Part of a small language model's weights: width 160, 155M tokens.
Each number is 128 + 32 x the weight over its row's rms, rounded and kept within 0 to 255. Layers, rows and columns count from 0. The size above them is the row's rms in percent of the matrix's.

# layer 4 MLP up, 576x160, rms 0.0755, rows 170-212, columns 80-159
size [ 96  99 111 102 111 100 103 110  89 102  97 103  93  94 101 102 103 101  96  99  96 102 105 101  84 101  94  99 104  90  96  97  95  96 103 101 104  95  99  94  98 109  95]
[[143 195 139 129 108 120  96 136 145 142 139 141 146  57 149 120 151 130  80  91 122 102  89 147 120 123  90  85 155 113 112 159 139  75 140 121  98 112  89  90  98 125 134 139 114  81 126 157 164 130 145 155 170 142 116 129 166 117 121 133 163 125 141 204 174 122 115 163  94 117 104 182 185 118 198 161  92 104 110 186]
 [ 88  66 102 129  83 143 126 126 149 172  70 106 132 126 149  97 127 108 164 147 134 170 156 180 155  40 138 142 132 129 120  80 124 129  91 134  86 162 111  90 130  98 110 130  76 160 126  91  67  81  64 127 133 107 139 148 133 162 155  82 134 100 154 124 165 200 164 148 125  91 153 163 145 115 131 136 154  97 184 116]
 [105 137  84  62 148 168  75 121 121 191 153 128 207 138 158 161  91 131 118 153 120 125 149  85 168 114 109 166  81 158 123 174 178 109 136  87 151 158 167  75 178 126 173 157 185 117 159 102 171 155 137 134 112 146  96  81 190  84 211 119 110  51 135  99 116 114 100 111 109  88 117 136 150 148 113 134 125 139  86 115]
 [ 96 132 105 109 127  89 153 111 128 124 126  70 156  93 123 133 163 144 131  97 148 144 123 170 108 138 150 183  92 144  92 102 149 130 133 111 109 180 122 174 153 132 194 147 104 133 131 131  70 123  88 119 109 112 132  76 158 166 111 164 138 121 172 214  79  88 126 161  73  53 141 119 141 120 149 137  56 155  86 149]
 [111 131 159 176 129  72 171 134 106  85 188  88 117 143 175 159 160 133 165 128 104 137 129  69  98  91  87 118 136 192 131 161  93 119 141 123  95 148  98  99 117 154  85 172 170 133 191 130 138 108  91 103 129 158  95 157 152  54 101 120 113 186  96  71 109 160 178 115 145 136 162 154 110 103 125 114  91 141 116 163]
 [143 115 168 137 142 157 117 149  74  95 171 138 154 174 139 102 105 159 170 124 144 147  94 142 141 127 130 133 129 156 137  90 166  81 154 124 159 102 152  94 136 114 127 117  81 160 144 151 133  99 151 114 131 159 113 135 159 100 157  78 116 166 135 182  83 101 148 162 107  70 149  93 149 113 169 165  93 188 170 126]
 [ 67 116 131 127  98 140 181 148 167 107 120  46  72 151 163 181 103  85 158 107 117 141  74 159  95 172 141 136 101 107 132 150 129 113 136 106 160 167 199 124  70  62 145 153 140 158 131  84  91 107 148 153 118 129 170 166 123 101 184 118 202 107  81  91 161 139 204 127 143 138 180 119 136 134 133 149 142  96 193  94]
 [121  74  69 146 153  81 136 146 105 139 169 119  76  75 114 104 130 103 172 120  86  70 114 125 136 101  84 104 144 153 126  84 122 197 110  54 151 187 123 138  59 128 136 138 119  83 132 122 153 161 105 172 120 152 167 177  68 126 176 156 101 127 161 121  66 142 126 154 100 157  96 153 151 146 134  81 156 132 133 198]
 [138 206 135 108 121 117  99 106 132 154 131 181  70 174 144 132 165 129 184 120 105 160 109 145 142 144 149 113 204 107  95  58 128 115 141 108 116 176 121 145 119 100 125 154 120 230  62  93 141 146 110 135 106  93 127 114 175 126 104 153 132 163 139 158  70 119 127 146 132 135  77 115 140 112  65 106  85 113  85 127]
 [112 117 124 101 177 109  60 140  80 163 113 175 199 162 107  88  70 173 114 143 150 125  92 128 189 116 152 140  78 112 155 107 121 116  64 121 107 139 104 112 118 143  84 109 106 108 145 122 126  98 160 134 117 142 183 130 122 151 193 166 144  66 107 143  90 169 133 146  89 153  70 132 127 138  87 122 101  84 146  84]
 [145 155 157 171 142 120  97 150 146 123  94  62 155 119 136 129 121  59 110 116 140 174 133 147 104 131 137 116 132 119 173 149 109 178 146 163 127  81 155 124  76 103  63 101 127 153 129 133 137  82 103 159 175 129 173 140 161 106  74 175 118  78  68 158 156 164 102 149  88  59 125 171 145 114 137 151  47 137  99 179]
 [110 134 174  84 146 129 129 162 130  83 111 134 143 146 144 125 102 123  84 119 122 171 133 130 144 112 101 153 197 122 100 157 163  83 129 144 153 167 102 160 135 147 129 147 160 189 147 128 150 152 136 111 148 134 112 133 174 142 123 107 100  87 148 166 132 174 152 110 144  46 183 120 120 114 170  95 148 119 147 179]
 [153 158 137  62 132 141 136 148 101  60 130 138 134 101  95 161 121 136 165 130 106 110  28  69 104 147 138 110 108 107 121 164  92 124 152 129 106 160 134 173 166 111 139 169 191 136 101 139 150  89 102 117  99 135 146 116 112 114 187  39 109  99 107  96 137 105 130 121 107  44  50 190 128 172  95 127 119  78 140 148]
 [149 129 145 122 161  99 144 123 173 115 114 135 131 166 154 144  99 175 119 177 102 149  99 130 186 118 125  84 111 199 120 169  97 162 146 127 147 121 153 158  96  98  98 115 107 108 113 148 123 165 154 107  97  79  83 204 132 142 136  92 142 134 106 132 114 159  95 140 110 162 131 116 127 135 154 153 101 115 132 165]
 [103 139 158 140 172 172 116 108 169 103 153 119 147 162 116 117 123 154  93 125 132 107  79 150  76 109 110 121 105 151 110  76 146 174 107 118 101 127 140 119 108 142 158 112 233 149  84  87 130 136 124 162 119 128 125 122  99 110 116 187 141 107 130 122 136 166 133  76  62 174 180 146 187 163 161 122  87 152 108 142]
 [105  92 126  83 151 167  81 158 127 121 152 150 146 147 226 128 156 110 144 116  75 104  99 123 104  62 181 181  61 104 135 102  95 110 164 119  99 183 166 137 110 165 146 100 120 128 106 157 188 110 152 154 107 121 113 194 126 161  76 162 163 157 132 166 159 130 112 115 150 116 125  72 114 148  58 168 133  32 100 112]
 [145 161 100 108 144  97 137 112 145 170 158  64 129 107 151 139 163 134 143 143  66 128 128 131 144 123  86 121  97 117 176  82 158 155 134 133  84 171  75 199 156 148 117 129 117 126 150  81 167 114  87  99  99  95 166 150 138 103  80 140 154  75 118  69  95  79 160 145 126 137 123 102 123 132 107 150 139  95 131 187]
 [106 106 190 144 112 127  78 116 139 149 172 102 155 129 165 161 161 157 123  82 170 126 102 178 118  98  99 184 147 140 162 113  90 157 130 132 104 118 191 135  77 104 126 141 126  77 150 142 134 141 126 128 106 113 111 132  97 107  85  34 106  95 134  91 134 150 167 102  96 116 101  93 116 160 199 138 168 155 109 172]
 [115 137 106 120 121 131  88  90 124 115 126  75 151 147 142  72 129 123 101  84 116  93  90 192  67 144 129 144 159  90 149  78 118 136 123 103  96  95 154 147 130 129 127 129 110 108 120 129 203  95  87 189 155 103 170 117 155 141 160  76 118 124 145 108 186 142 128 146 164 125 115  68 130 155 121 196 117 107 124 146]
 [132 122 114 210 162 114 157  90 130 141 130  98 123 172 147 141 167 134 138  68 196 163 108 127 170 156 172 168 144 162 190 119 108 109 132 143  75 106 150 148 125 104 150 133 150  63 165 168  81 132 104 171  99  77 115  80 163 136  85 131 133 136 154  91 101  62 128 119 187  80  82 135 122 108  92 112 124 127 168  81]
 [114 131 129 106 146 149 160  91  71 150  98 175  97 161 156 108 127 205  84  83 141 131 102 171 143 128 172  89 140 146 126  42 172 147 113 133 110 151 121 129  64 172 135 127  98 169 149 231  84 189 138 146 144 113  97 105 101 149 159 162 162 118  69 133 140 133 157 107 196 116 114 111 140  85 168 148 127 134 203  97]
 [179 113 146 104 150 130 127 113 124  54 100 108 117 125 142 175 106 123 120 134 135 166 161 137 132 151 157  81 127  93 156  76 142 147 110 122 140 156 176 100 122 150  94  86 113 135 148 129 139 163  95 168  58 185 141 104  94 137 101  92 142 109 225 116  96 102 105 164 134 126 156 155 121  84 174 139 100 145 194 150]
 [136 125 107 125 138 139 119  86 123 125 164 144 139 136 105 150 115  96  99 118 134 168 134 139 125 104  98 179 166 109 140  97  89 166 179 117 166 136 127  86 115  99 173  94 195 117 122 123 133  96 157 135 177 178 114 140  68 155 110 147 140 129 167 136 156 101 143 104  88 124  74 172 163 120 142 138  73  42 136 153]
 [ 96 154 156 183 132 173 128 150  76 132 132 142 157  53 131 153 200 126 193  43 125 144 175 125 128  94 142 167 113 119  68 151 157 121  99 137 138 118 143 166 202 114 115 159 132 162 129 136 108 117 144  84  93 111 203 138 140 127 126 144 163 114 105 169  82 163 123 145  87 106 152 214 114 122 163 174 133 138 148  64]
 [161 155 185 121 114 143 177  49 116 123  95 115 127  77 123 123 106 141  93 153 147 157 140 136 122 148 131 147 109  78 123 113 204 131 117  99 151 169  54 145 145 178 128 160 118  96 144 137 120 168  87 146 114 112 112 169 152 138 120 111 132 145 153 153 225 105 190  95 125 133 191 124 121 109 159  94  96  68 172 117]
 [121 154 153 146  74 118 165 148 110 108 144  79  94 146 108 130 160  87 163 108 118 148 186 154 117 123 127 123 136  86 185 198 160 173 136 190  91 136 139 171 169 125 136 150  73 101 151 183 107 174 120 150 119  86 102 124 153  86 131 138 109 128  80  98 133 149 113  85 143 136 137 166  91  38 152 106 107  87 128 116]
 [ 71 106 138 110 173 159 118 165 122 149  76  88  95  89 152  60 104  99 165 126  95 131 119 152 165  91 115 170  77  93  95 149  85 109 121 108 153 132 111 121 123 110 119 159  36 141 106  93 156 185 170 193 127 107 107 137 181 140 145  87 190  74 166 168 131 127 153  94 107 144 166 128 138 205 108 148  77 120 155 168]
 [121  86 126 124 126 100 151 103  97  95 145 136 150 136 133  91 166 190 119 148 128 147 126 127 141 104 197 170 100 140 150 120  86  98 167 157  80  47 135 148  85 130 129 136 143 134 122 108 132 106 122 167 168 152  71 194  95 146 135  89 112 129 182 198 111 153  61 169 114 174 119 146 114 139 156 150  73  73 142 139]
 [128 113 102 129 125 100 133 138 126 136 188 111 132 114 138  94  98 150 161  89 172  82  58 165 110 146 192 215 127  82 118 126 208  72 118 160  73 141 102 117 160 178 141 113 120 149 102 157 120 132 129 150 124 157 145 111 107 123 104 142  99 118 105 129 189 128  65 110 148 117 131 122 150 149 102 182  69  95 133 139]
 [128 109 128  99 104  59 144  59 109  91 107 100 105 174 126  50 210  70 105 122 129 113  74 164 107 174 226 162 116 109  90 144 132 143 113 113 130 189 159 127 133 135 160 162  92 217 113 102 160 128 146 178  91 151 106 127 117 178 116 160  76 117 158 133  81 128  83 120 112  80 159  99 165 142 137  73 152 141 136 104]
 [ 81  70 107 108 148 142 145 121 159 159  71 174 151 132  42  86 115 119 148 161 137 132  90 124 122 131 173 155 126 110 138 114  78 135 136 111 129 135 166 172  63 144 161 185 186 124 130 127  74 124  76 105 122 132 169 158 132 129  83 159 134  63 155  38 124 131  97 182 149 136 126 201  44 157 118 121 120 143 113 151]
 [182 158 118 132  62 123 155 115 140 104 160 182 148 152 141 123  93 156 195 110 120 135 112 102 155 128 146 135 127 139 145 135 165  95 153  79 189 109 148 115 107 117 135 147 102 106 121 132 135 145  96 142 110 160 146 101 153 121  89 136 113 146 126 154 168  91 176 145  97 183 132 105 160 166 106  96 125 114  96 200]
 [125  90  41 139  98  96 164 144  51  89  88 108 156 125 116 147 123 135 149 116 140 149 157 106 149 101 123 131  83 104 164  98 185  90 135  93 161 155 128 117 144  99 112 159 156  96  99 158 131 153 132 141  76 144 171 173 117 175 116 214 143  99 125 140 115 138 115 153 109  69  89 161 132 155 102 123  90 140 122  94]
 [133 201 154 125 129 111 172  75 106 149 200 140 118 144  95 162 132 144  83 119  99  97 155 164  78  99 105 168  58 186 115  90 149 186 107 161 105  71 132 150 168 162  97  84 166 104 190  93 116 122  87 125  96 119 120 169 132 120  82  84 148 133 176 153 148 138 107 126  39 105 133  68 118 135 159  64 128 158 113 131]
 [ 51 167 157 127 118  97 142 133 101 150  99 139 129  77 147 134 128 185 134 151 144 176 168  97 116  69 131 178  86 154  86 130 127 121 150  69 104 157 119 133  99 175  79 142  76 123 188 152 135 100 128 188 148 154 133 159 154  69 181 107 150 155 139 111  96 129  53 124 108  96 136 157 104 127  93 128 161 148 109 176]
 [137 157 130 159 146  82 183 210 141  69 104  80 121 172 123 120 189 125 110  53 158  97 171 100 156  68 109 126 110  85 103 139 136 112 221 102 157 118 139 108 105 129 105 129 171 111 118  98  81 139 164 152 175 136 143 138 115 116 118  95  71 135 165  92 191 180 126 151 137 141 119 129 162 166  74 137 102  77 176 138]
 [202 124  75 112 240 130 113 134 101 104 144 151 139 159 114  88 151 117 126 120 158  81 160  69  84 166 166 129 117 135 202 121 184  67 159 135 124  90 121  83 136 102 147 115 131 143 146 147 158 130 115 116 125 152 156 101 155 150 184  68  99  93 117 153 105 144 149 106 152 145  84 186 140 109 202 165 182 157 121 117]
 [111 116 159  89  58 104 141  97  96 147 113 141 132 143  40 126  73  81  92 152 101  92 109 183 125 127 149 131 175 145 122  84 136 123 139 135 121 152 155 108 118 133 124  95 137 115 121 140 146 134 157 179 148  95 165 112 134 123  82 147 117 126  97  94 157 140 136 137  96 130 123 117 145 154 137  74 114  89 157  98]
 [135 159 130 146 145 142 123 186 142 129 138 158 127 165 136  99 135 141 112  80 130 104 123 137 126  86 162 153 110 159 158 147  66 129 109 157 189 100 172 104 169 101  74 165 158  69 102 129 139 119 108  85 106 147 170 113 168 119 100 110  99 130 134 122 149 136 123  91 136 120 149 131  87 136  99 121 154 145 181 184]
 [112 162 151 185 135 158 131 118 146 178 173 118 133 117 119  69  83 156 123 114 174 126 128 168 102  55  99 113 202 118 112 103 105  99 162  97 143 200 152  86 153  92 173 157 171 124 146 115 135 100 158 122 129 125 125 128  85 144  94  71 150 115  75 122 129 138 132 104 134 154  60 126 113 122 148 155 144 148 224 134]
 [151  30 179  78  94 128 140 125 171 128 109  93 116 170  98 164  72 164  56 162 118 172 135  94  98 136 145 117 140 169 178 159  95 133 170 102  99 106 194  95 138 108 150 155 198 130 104 166 146 157 110 104 145 164  93 128 119 114 120 168 108  70 134 135 158  94 136 134 141 178  80 122  97 129 141 155 143 107 147 110]
 [149 144 135 111 136 139 105 115 177  95 114 174 123 162 172 149 133 100 142 120 141 140 140 135 138 154 104 132 138  99 208 127 154  86 143 128 136 159 142 112 130 145  94 110 112 168 137 155 107 162 121 151 159 149 103 119 119  78 122 123 141 151 182 118 149  54 165 136  78 118  82 163 126  61 108  97  74 132 117 168]
 [157  70 126 132  99 126 140 114 107  57 164  79  95 208 173  96 124 159 138 117 119 137 112 132 102 108  83 143 145  77 112 149  58 118 153 120 126 147 101 142 124 124 123 146 127 166  74  91 126 169 129  60 136 153 181 155 174 121 115 131 130 129 104 159 135 100 114 133 134 101  88 146  93 175 141  77 144 124 105 108]]
# layer 4 MLP down (transposed), 576x160, rms 0.0631, rows 170-211, columns 80-159
size [ 91 101 107 104 122 117 116  99  90  96  97  96  94  85  91 104 102 104 104 100 100 106 100  98  82 100  98 101 108  87  98  96 101  96  98  93 105 109  97  84 100  94]
[[142  98 146  98  95  92 149 112 107  99 134 137 107 230 140 113 119 138 127 123 132 164 161 156 145  84 139  99  38 113 159 130 173 174 110 136 159  85  77 115  91  94 135 138 141 150 118 117  71 117 188 102  95 144 124 162 108 128 121 138 105  15 169  89 115 153 171 135 130  58 106 167 143 159  98 111 168 126 167 114]
 [170 104 179 105 163 155 154 153 157 187 138 112  92 199  69 138 128 142 151 123 140  80 128 100  96  99  68  84 125 143 114 149 130 148 144  72 101  86 146 167 134  29 165 199 113 137 131 153 137 152 161 124 152 138 109 145 145 110  81 150 176 146 147 115 135  78 140 158 142 126 132  97 176 131 150 145  87 156 106  79]
 [123 113 153 122  82 131 143  74 115 157  79 139  51 119  95 176 141  97 212 147 123 107  64 123 111 120 201 149 137 154 131 140 141 114  98 172 152 118 143 143 194 109 125 112 166 170 104 151 155 120 180  74  86 128 108 104  98 143 158 142 128 149 133 200 193 137  72 121 151 115 187 169 143 134 145  89 162 100 113  92]
 [104 161 136 160 158 162 161 154 133 121 108 138 104 116 116  98 143 115 111 103  61  88 145 138 149  81 115 104 167  78  86 118 133 186 131 151 142 116 145 171 193 120  68 142 110 180 136 121 144 171 149 140 112 123 133 161 140 103 185 120 168  93  73  98 160 134 116  83 125  93  70 106 101 114 119 139  77 152 108  35]
 [140 154 191 135 160 101 178  61 215 139 196  94  91 172 159 139 128 142 170 169 120 143 154 111 130  83 128 160 105 128 122 128 126 127  90 138 124 107 165  80 131 126 108 117 155 109  83 107 130 106 144 107 100 168  88 196 121 108 136  88 112 113  93 125 136 146 178 165 118  94  95 133 109  74 139 134 105 152 151  94]
 [127 117 125 178 139 123  76 137 135  99  85  91 151 108 115 157 108 157 131 170 114  88 108  87 135 152 148  98 161 180 151 198  75 131 150 134 120 108  89 135 179 156 117 180 104 138  87 144 150 117  24 117 153 129 117 118 125  93 108  71 198 181  90 142 135  85 110 133 162 127 158 130 167 147 117 154  54 169 131 162]
 [ 74 182 135 165 149  77 139 159 136 181 171 127 135 130 152 103 152 118 145 139 156 135  88  66 149  83 133 174  90 152 130 127  97 102 134  41 168  86 105 153 126 162 155 105 182 145 146 117 123 160 107  96  98 122 140 148 114 114 155 159 143 180 154 176 196 114  89 135 175  60  92 127 111 159 106 142 122 132 121 141]
 [107 146 105  88  96 152 119 152 179  73 136 129 102  97 110 128 121 127 115 158 128  76  48 102  98 142 168 116 170 135  95 150 211  91 161  77 150 155 153 174 184  68 112 105  96 143 152 111 145 127  99 145  73 125 181  93 119 136 116  92 117 146 118 132  99 158 119  91 165 170 106 135 123 123 128 110 115 163 160 129]
 [171  66 132 143 150 143 127 145 155 126 168  80 196  69 124 173 102  86 128 145 150 150 135 168 138  53 102 145  93 125 173 172 119 107 121 146 174 142  66 145 125 188 135 173 164 113 185 155 166 101 123 120 176 140 106 138 148  95 192 103  64 131  97 100 159 136 124  76  98 189 129 156  67 128 135 124 129 158  99 155]
 [147 140 135 107 151 146 170 141 115 142 129  72 134 165 124 159 194  94 130 171 130 156 123 159 128 134  87 154 144 162 156 154 191  95 152 154 119 120 123 131 110 159 106 127 184 155 191  93 117 148 152  81 176 157 146 142 124  78 138  80  52 168 116 154 129 108 145 141 162 129  85  90 154 123  90 130 147 113 130 163]
 [120  96 117 161 115 145 183  61  55 139 160 194 141 120 114 160 135 135 187 128 126 119 128 158 154 115 144 144 134 134  76 181 124  84  82  86 125 110 163 125 120 148 195 163 126  73  97 105  53 168 172 107 138 142  94  78 107 139 139 133 125 156 133 119 146 143 102 110 156 182 155  93 110 111 150 153 123 109 135  78]
 [ 98 148 138  85  88  88 148 128  98 153 108 180 135  93 142 106 134 138 147 100 147 148 138 129 162 121 148 139 114  95 151 162 154  93 136 159 122 140 142 131 126 182 183 157 119  67 132 100 154 165 109 103 188  82 117 172 109 155 129 127 207 131 106 128 152 112 120 183 136 135 161  91 172 132 152 167  85  64 148  81]
 [151 103 157 157 113 136  66 146 119 123  97 130 152  87 189 125 161 125 125 143 138 105 129 181 144  80 110  67  84 115 170 135 118 133  92 145  95 113  76 132 108 127  94  89 125 185 130  93  92 123 120 109 153 114  94 131 150 100 155 174 125 156  78 127 103 131 149 150 202 147 116 107 130 103 129 132  81 166 127 105]
 [140 178 164 157  65 111  94 164  70  93 146 143 197 108 152 108  83 159 128 145 138 162 145 193 110  79 106 149 168 131 132 101 122 191 155  85 125  98 133 161 163 122 140 133 127 125 113 157 132 149 147  94 194 145 136 137 128 122 149 119  68 140  98 162 136 178 139 123 172 135 125 159 112 116 120 115 177 160  92 138]
 [ 99 140 131 178 119 109  84 101  93 143  71 148 139 158 134 180 184 111  90 126 114 123 176 144 172 127 151 122 167 161 131 144 122  97  91 140 114  99 132 140  82 173 133  81 136 126 150 129 144 174  85 172 104 127 102 140 157  96 131 208 143  94 150 143 147 120  63 146 164 121 143 182 101 137 150 153 133 143  87 130]
 [145 208 155 143 166 119 111  92 105  69 145 190 168 136 118 108 100 150 161 118 141 183 116 201 138 155 154 135 153 180 105 161 135 130 178 113  70 139 119 116 135  90 108 168 102 134 132 139 141 119 116  88 139 117 105  98 148 113 130 123 139 112 162  62 111 143 175 152 164 150 136 118  56 144 157 118 118 130  93 164]
 [163 179 132 100 141 125 144 153 171  90 101 122 145 110 139 103 129  85 162 133  87 149 143 140 135 120 119 131 164 129  21  92 132  82 109  92 141 166 176  87 103 123 101  89 157 223 124 118 130 123  87 139 109 161 159  83 130 140 110 124 146 123 100 117 159 152 145 117  77 107 170 117 133 137 153 129 129 130 159 111]
 [125 154 121 141  89  88 133 167 133 112 150  83 126 192 111 196  88 165 112 115 120 197 114 142  61 113 140 148 130 150 133 189 133 105 115 134  75 129  83  56 139 163 206 135 101 148 149 161 167 147 149  79 131 190 105 125 125  95  96 177 108 137 148  97 117 108  81 139 123 143 171 173 105 133 113 118  88 126 116 165]
 [116 143 120  79 136 137 194 137 128 160 126 145 116 150  96 163 129  78 126 131 138 122 191 134  97 176 111 143 126 100 102 127 170 151 161 128  74  89  94 125  72  96 166 164 113 120 103 136 107 194 188 114 144 156  89 167 152  90 153 172 129 159 190 121 171 102 133 138 113 104 126 164 131  92 111  61  67 162  86 124]
 [139 183 157 140 100 106 121 139 136  85 111  97 206 149 110 142  95  60  80  83 142 141 146  92 133 151 166 142 126 130 152  81 112 118 125  86 132 161 107 147 161 110  98 173 168 135 131 141  97 102 119 200 119 110 152  91 180 159 134 130 141 144 169 103  75 129 150 179 178 171 159 142 183 183 124 139 174  87 151 116]
 [158 179 130 123 131  77 102 175  53 101 108 130 105 129 136 163 167 139  92 112 147 124 118 140 163 107 183 120 137 115 102 148 105 110 107 111 117  92  64 116 148 123 155 112 129 147 133 122 146 153 114 121  90 142 137 176 178  29 139 130 203 169 125 144 157 158 126 151  92 103 119 128 131 104 134 190 133 164  92 126]
 [ 74 126 136  95 106 110 138 151 142 153 126  95 151 135 203  92  80 136 109 157 148 166 178 111 116 165  40 159 124 146 148 178 185 113 209 129 165  89 119 150 105 103 130 200 101 171 159 101  74 121 136  61 184  94 133 112  87 176 109 110 140 121  97  94 140 111 101  88 144 141  88 109 116 111 106 156 132 199 121 103]
 [133 129 136 175 170 147  90 112 180 102  86 145 120 141 112 134 134 144 118 130 143 108 163 125 151 141 144 171 143 149 122  71 128 115 144 110 154 101 130 124 109 165  73 176  90 100 131 136 110 101  79  72  89  84 148  88 130 169 125  70 171 143 115 165 120 155 212 139  90 128 176 179 118 162 112 190 140 135  86  94]
 [126 121 149 148  82 163 132 143 111  64 175 147 144 138 154 111 147  96  75  97 113 114  95 122 132  91 124 104 172 128 121  96 129 104  60  54 158 127  60 132 144 205  95 170 212  98 156  85  79  80 129  93 102  87 196 124 146 144 132 140 130 127 148 142  86 122  83 141 102 161 114 160 119 151 117 169 114 104  48 125]
 [162 100 116  99 110  87  86  93 128  97 155 164 202 155 172  89 107 166 109 131  69  94  98 106 116 106  92 112 139 171 177 164  62  84 125 155 128  86 159 107 110 127  96 122 154 170 143 105 125 164 128 118 121 183  97 119  88 145 146 101 192 143 124 120  63  51 140 110 153  83 102 134 174 183 155 103 182 132 105 122]
 [135 147 117 151 182 113 163 130 138 145 142 220 169  86 137  98 161 146 130 115 199 138 105 145 121  93 131 104  97 147 137  82 126  58  24  75 137  44 151 172 121 186 126  89 149 126 105 129 165 122 129 101 138 154 124  99 154 143 124 126 150 115 154 144 109 118 131 107  89 164 123 138 144 154 126 144  77 155  92 190]
 [118 166 124  59 105 114 131  93  96 119  98 110 101 152  92 188 134  86 132 137 149  90  90 102 139 126 129 150 130 111 135 132 103  70 133 199  72 193 175 119 111 194 150 151 141 122 105 146 150 124 135 181 112 145 172 108 128 101 119 125  89 123 110 151  92 100 106 109 121 143 131  99 176 162 176  91 174 138 129 121]
 [143 120 140 152 211 166 125 204 152 135 146 101  86 123 113 146  50 108  69 145 147  56 135 119 149 144 126 120  88 144  46 116 148 106 116  86 197 112 127 105 147 165 106 144 113 168 139  82 145 154 146 110 132  90 119 129 202 106 130 115 142 111 111 138 156 109 134 100 139 121 127 179 148 149 138 113 206 159 149 104]
 [ 96 131 160  99 136 137 131 126 160 164 124 111 147 184 126 191 108 126 180 154  64 150 148 115 134 117  89 120 154 192 111 173 102 125  85 118 148 152 118 148 159 154 181 166 123 144 140 155 176 146 118 176 154 122 118 112 157  93  85 139 180 125  58 157 177 151 161 130 105 178 129  80 130 100 124 117 109 125 100 136]
 [126 113 161  91 149 157  82 152  55  89  96  97 144 162 135 106 181 163  79 139  78 157 150 123 103  97 105 107 140 142 128 107 166 157  77 103 188 172 100 131 125  84 129 184 160 131 129 170 116  97 129  97 172 107  94 120 174 128 196 118  90 145 131  92  69 150 107 150 151 118 107  68  89  84 171 181 188 166 159 166]
 [131 154 190 130 104 154 147 127 159 150 132 147 119 149  87 194 158 125 114 175 171  87 159 141 137 108 141 150 152  89 146  85  76 134 150  98  72 142  84 192  60 137 162  83 109 116 136  94 138  90 150 145 101 120 183 115 100 108 211 134 123 181  49 144 153 139  91  98 151 104 151 111 116 157 193 122 144 147 117  86]
 [ 66 130 123  96 182 112 135 178 138 152 129 103 132 132 123 133 103  83  23 145 120 117  86 136  64  94 152 115 181  82 199 176 112  99 101 229 216 123  96 191  83 143 167 150 155 103 107  52 135 112 121 117 178 115 148 153 123 131 158  96 102 109 188 101 117 143  93 138 141 123 130 159 116 112 170 132 176 130 128  84]
 [145 123 143 159 204 127 119  37 106 103 118 141 132 131 162 138 145 163 143 102 156 107 124  59 103  83 152 150 139  99 145 188  97 144 139 146 172  99 128 133 131 128 191  57 136 147 151  83 179 112  91 149  89 141 114  83 118 144 144 129 125 195  90 157 136 163 121 133 150 198 126 116 131 105 119 116  53 115  70 113]
 [217 131  82 147 115 117 111 130 133 159 137  57 130  67 110 135 176 113 110  96  81 168 115  95 113 137 134 160 169 132 139  54 117 134  56 126 104 131  87 108 105 148  90 131 131 149  81 151 123  90 154 125  76 118 148  95 103 104 136 140 112 100 138 200 145 107 140  71  87 111  87 142 107  98 158 149 121 122 167 127]
 [123  96  82 150  90 139 191 125  89 150 166 126 101 154 151 248 144 142 138 101 182 107  98 127 101 117 135  92 111 154 185 123 153 121 125 146 152  85  98 116 190  92  60  99 147  75 129 173 125 172 136  98 109 144 137 141 170 122 159 151  76  93  88 124 135 108  98 180 139 148 115 115 102 166 165  55 154 110 117  67]
 [142  92 183  76  73 156 113 137 125 126 128 174  82 151 165 138 168 129 158 123 111 129 103  76  82 128 125 150 158 171  95 142 142 106 145 143 101 111 134  98 115 143 151 123 131  92  82 166 147 129 127 155 123 148 120 114  88 116 110  86 111 116 107 110 143 119 127 177 129 131 157  97 143  85 197 128 152 147 165 161]
 [ 98 190 130 147 155 111 195 115 113 129 182 148 130 102  98 146 108 171 161 118  59 160 133 144 119 187 124 122 119 112  99 110 150 102  80 176 123 156 100 149 151 134  95 135 117 180 104 154 176  97 124  77 158 141  44  99 181 200 130 133 141 141 165 143 108 109 121 150 166 117  74 190  77 144  90  99  74 118 125 113]
 [106  49 121 101 108 135 134 160 153  94 161  96 132 107 139 191 133 140 102 148 129 108 159 123  93 144  96 132 144 182 114  59 142  80  81  97 109  99 121 121 146 101 127 100  78  57 132 153 119 100 136 158 156 134 209 113 149 151 101 111 153 182 130 130  75 103  90 101 125 155 117 182  73 112 134 167 145 108 140 126]
 [179 155  81 158 186 191  68 176 123 149 156 159 210  93  36 113 128 107 133 116  70 102 157 113 148 149  97 141 183  98 141  83  98 101 150  71 120 149 189 156 119 115 121 106 140 104 157 168 152 159 141 152 161 134 181 143  58 139 143 147 118 155 137 102 117 116 129 113 114 187 140 111 136 158  78 117 188 130 130  99]
 [123 148 193  89  70 112 123 153 134 132 113 149  98 130 134 201 144 136 143 159 124 142  90 119 149 166 121 160  49 115 156 194 164 123 136 110  82 154 123 179 181 123 159  87 136  93 107 119 127 159 117 145  76 120 194 176 131 114  82 156  85 105  78 157 110 129 140 131 119 113 147 133 133 149 111 131  82 125  97  73]
 [117 139 109 125 148 203  99 167  77 123 128  64 130 101 101  53 184 106 143 122 109 103  77 134 125 129 132 130 132 133  64 154  88 136  85  91 156 185  54 122  92 142 140 176  27 117 147 135 181 120 182 128 166 145 167 128 137  98 122 134 151 101 113 109 108 141 106  92 120  56 161 149 101 130 134 126 123 147  99 120]
 [116 208 131 161 128 102 113 202  40 193  99 107  71 163 105 129 130 198 120 143 100 137 148  93 126 129 108 120 140 108 146 133 173 111 104  94 152  99  73  62 139  84  88 146 125 126 138 178 132 178 151 108 139 175 124 181  67 135 103  95 158 116 111 161 131  93 126 124 143 184  93 132 160 135  85 123 165 134  77  89]]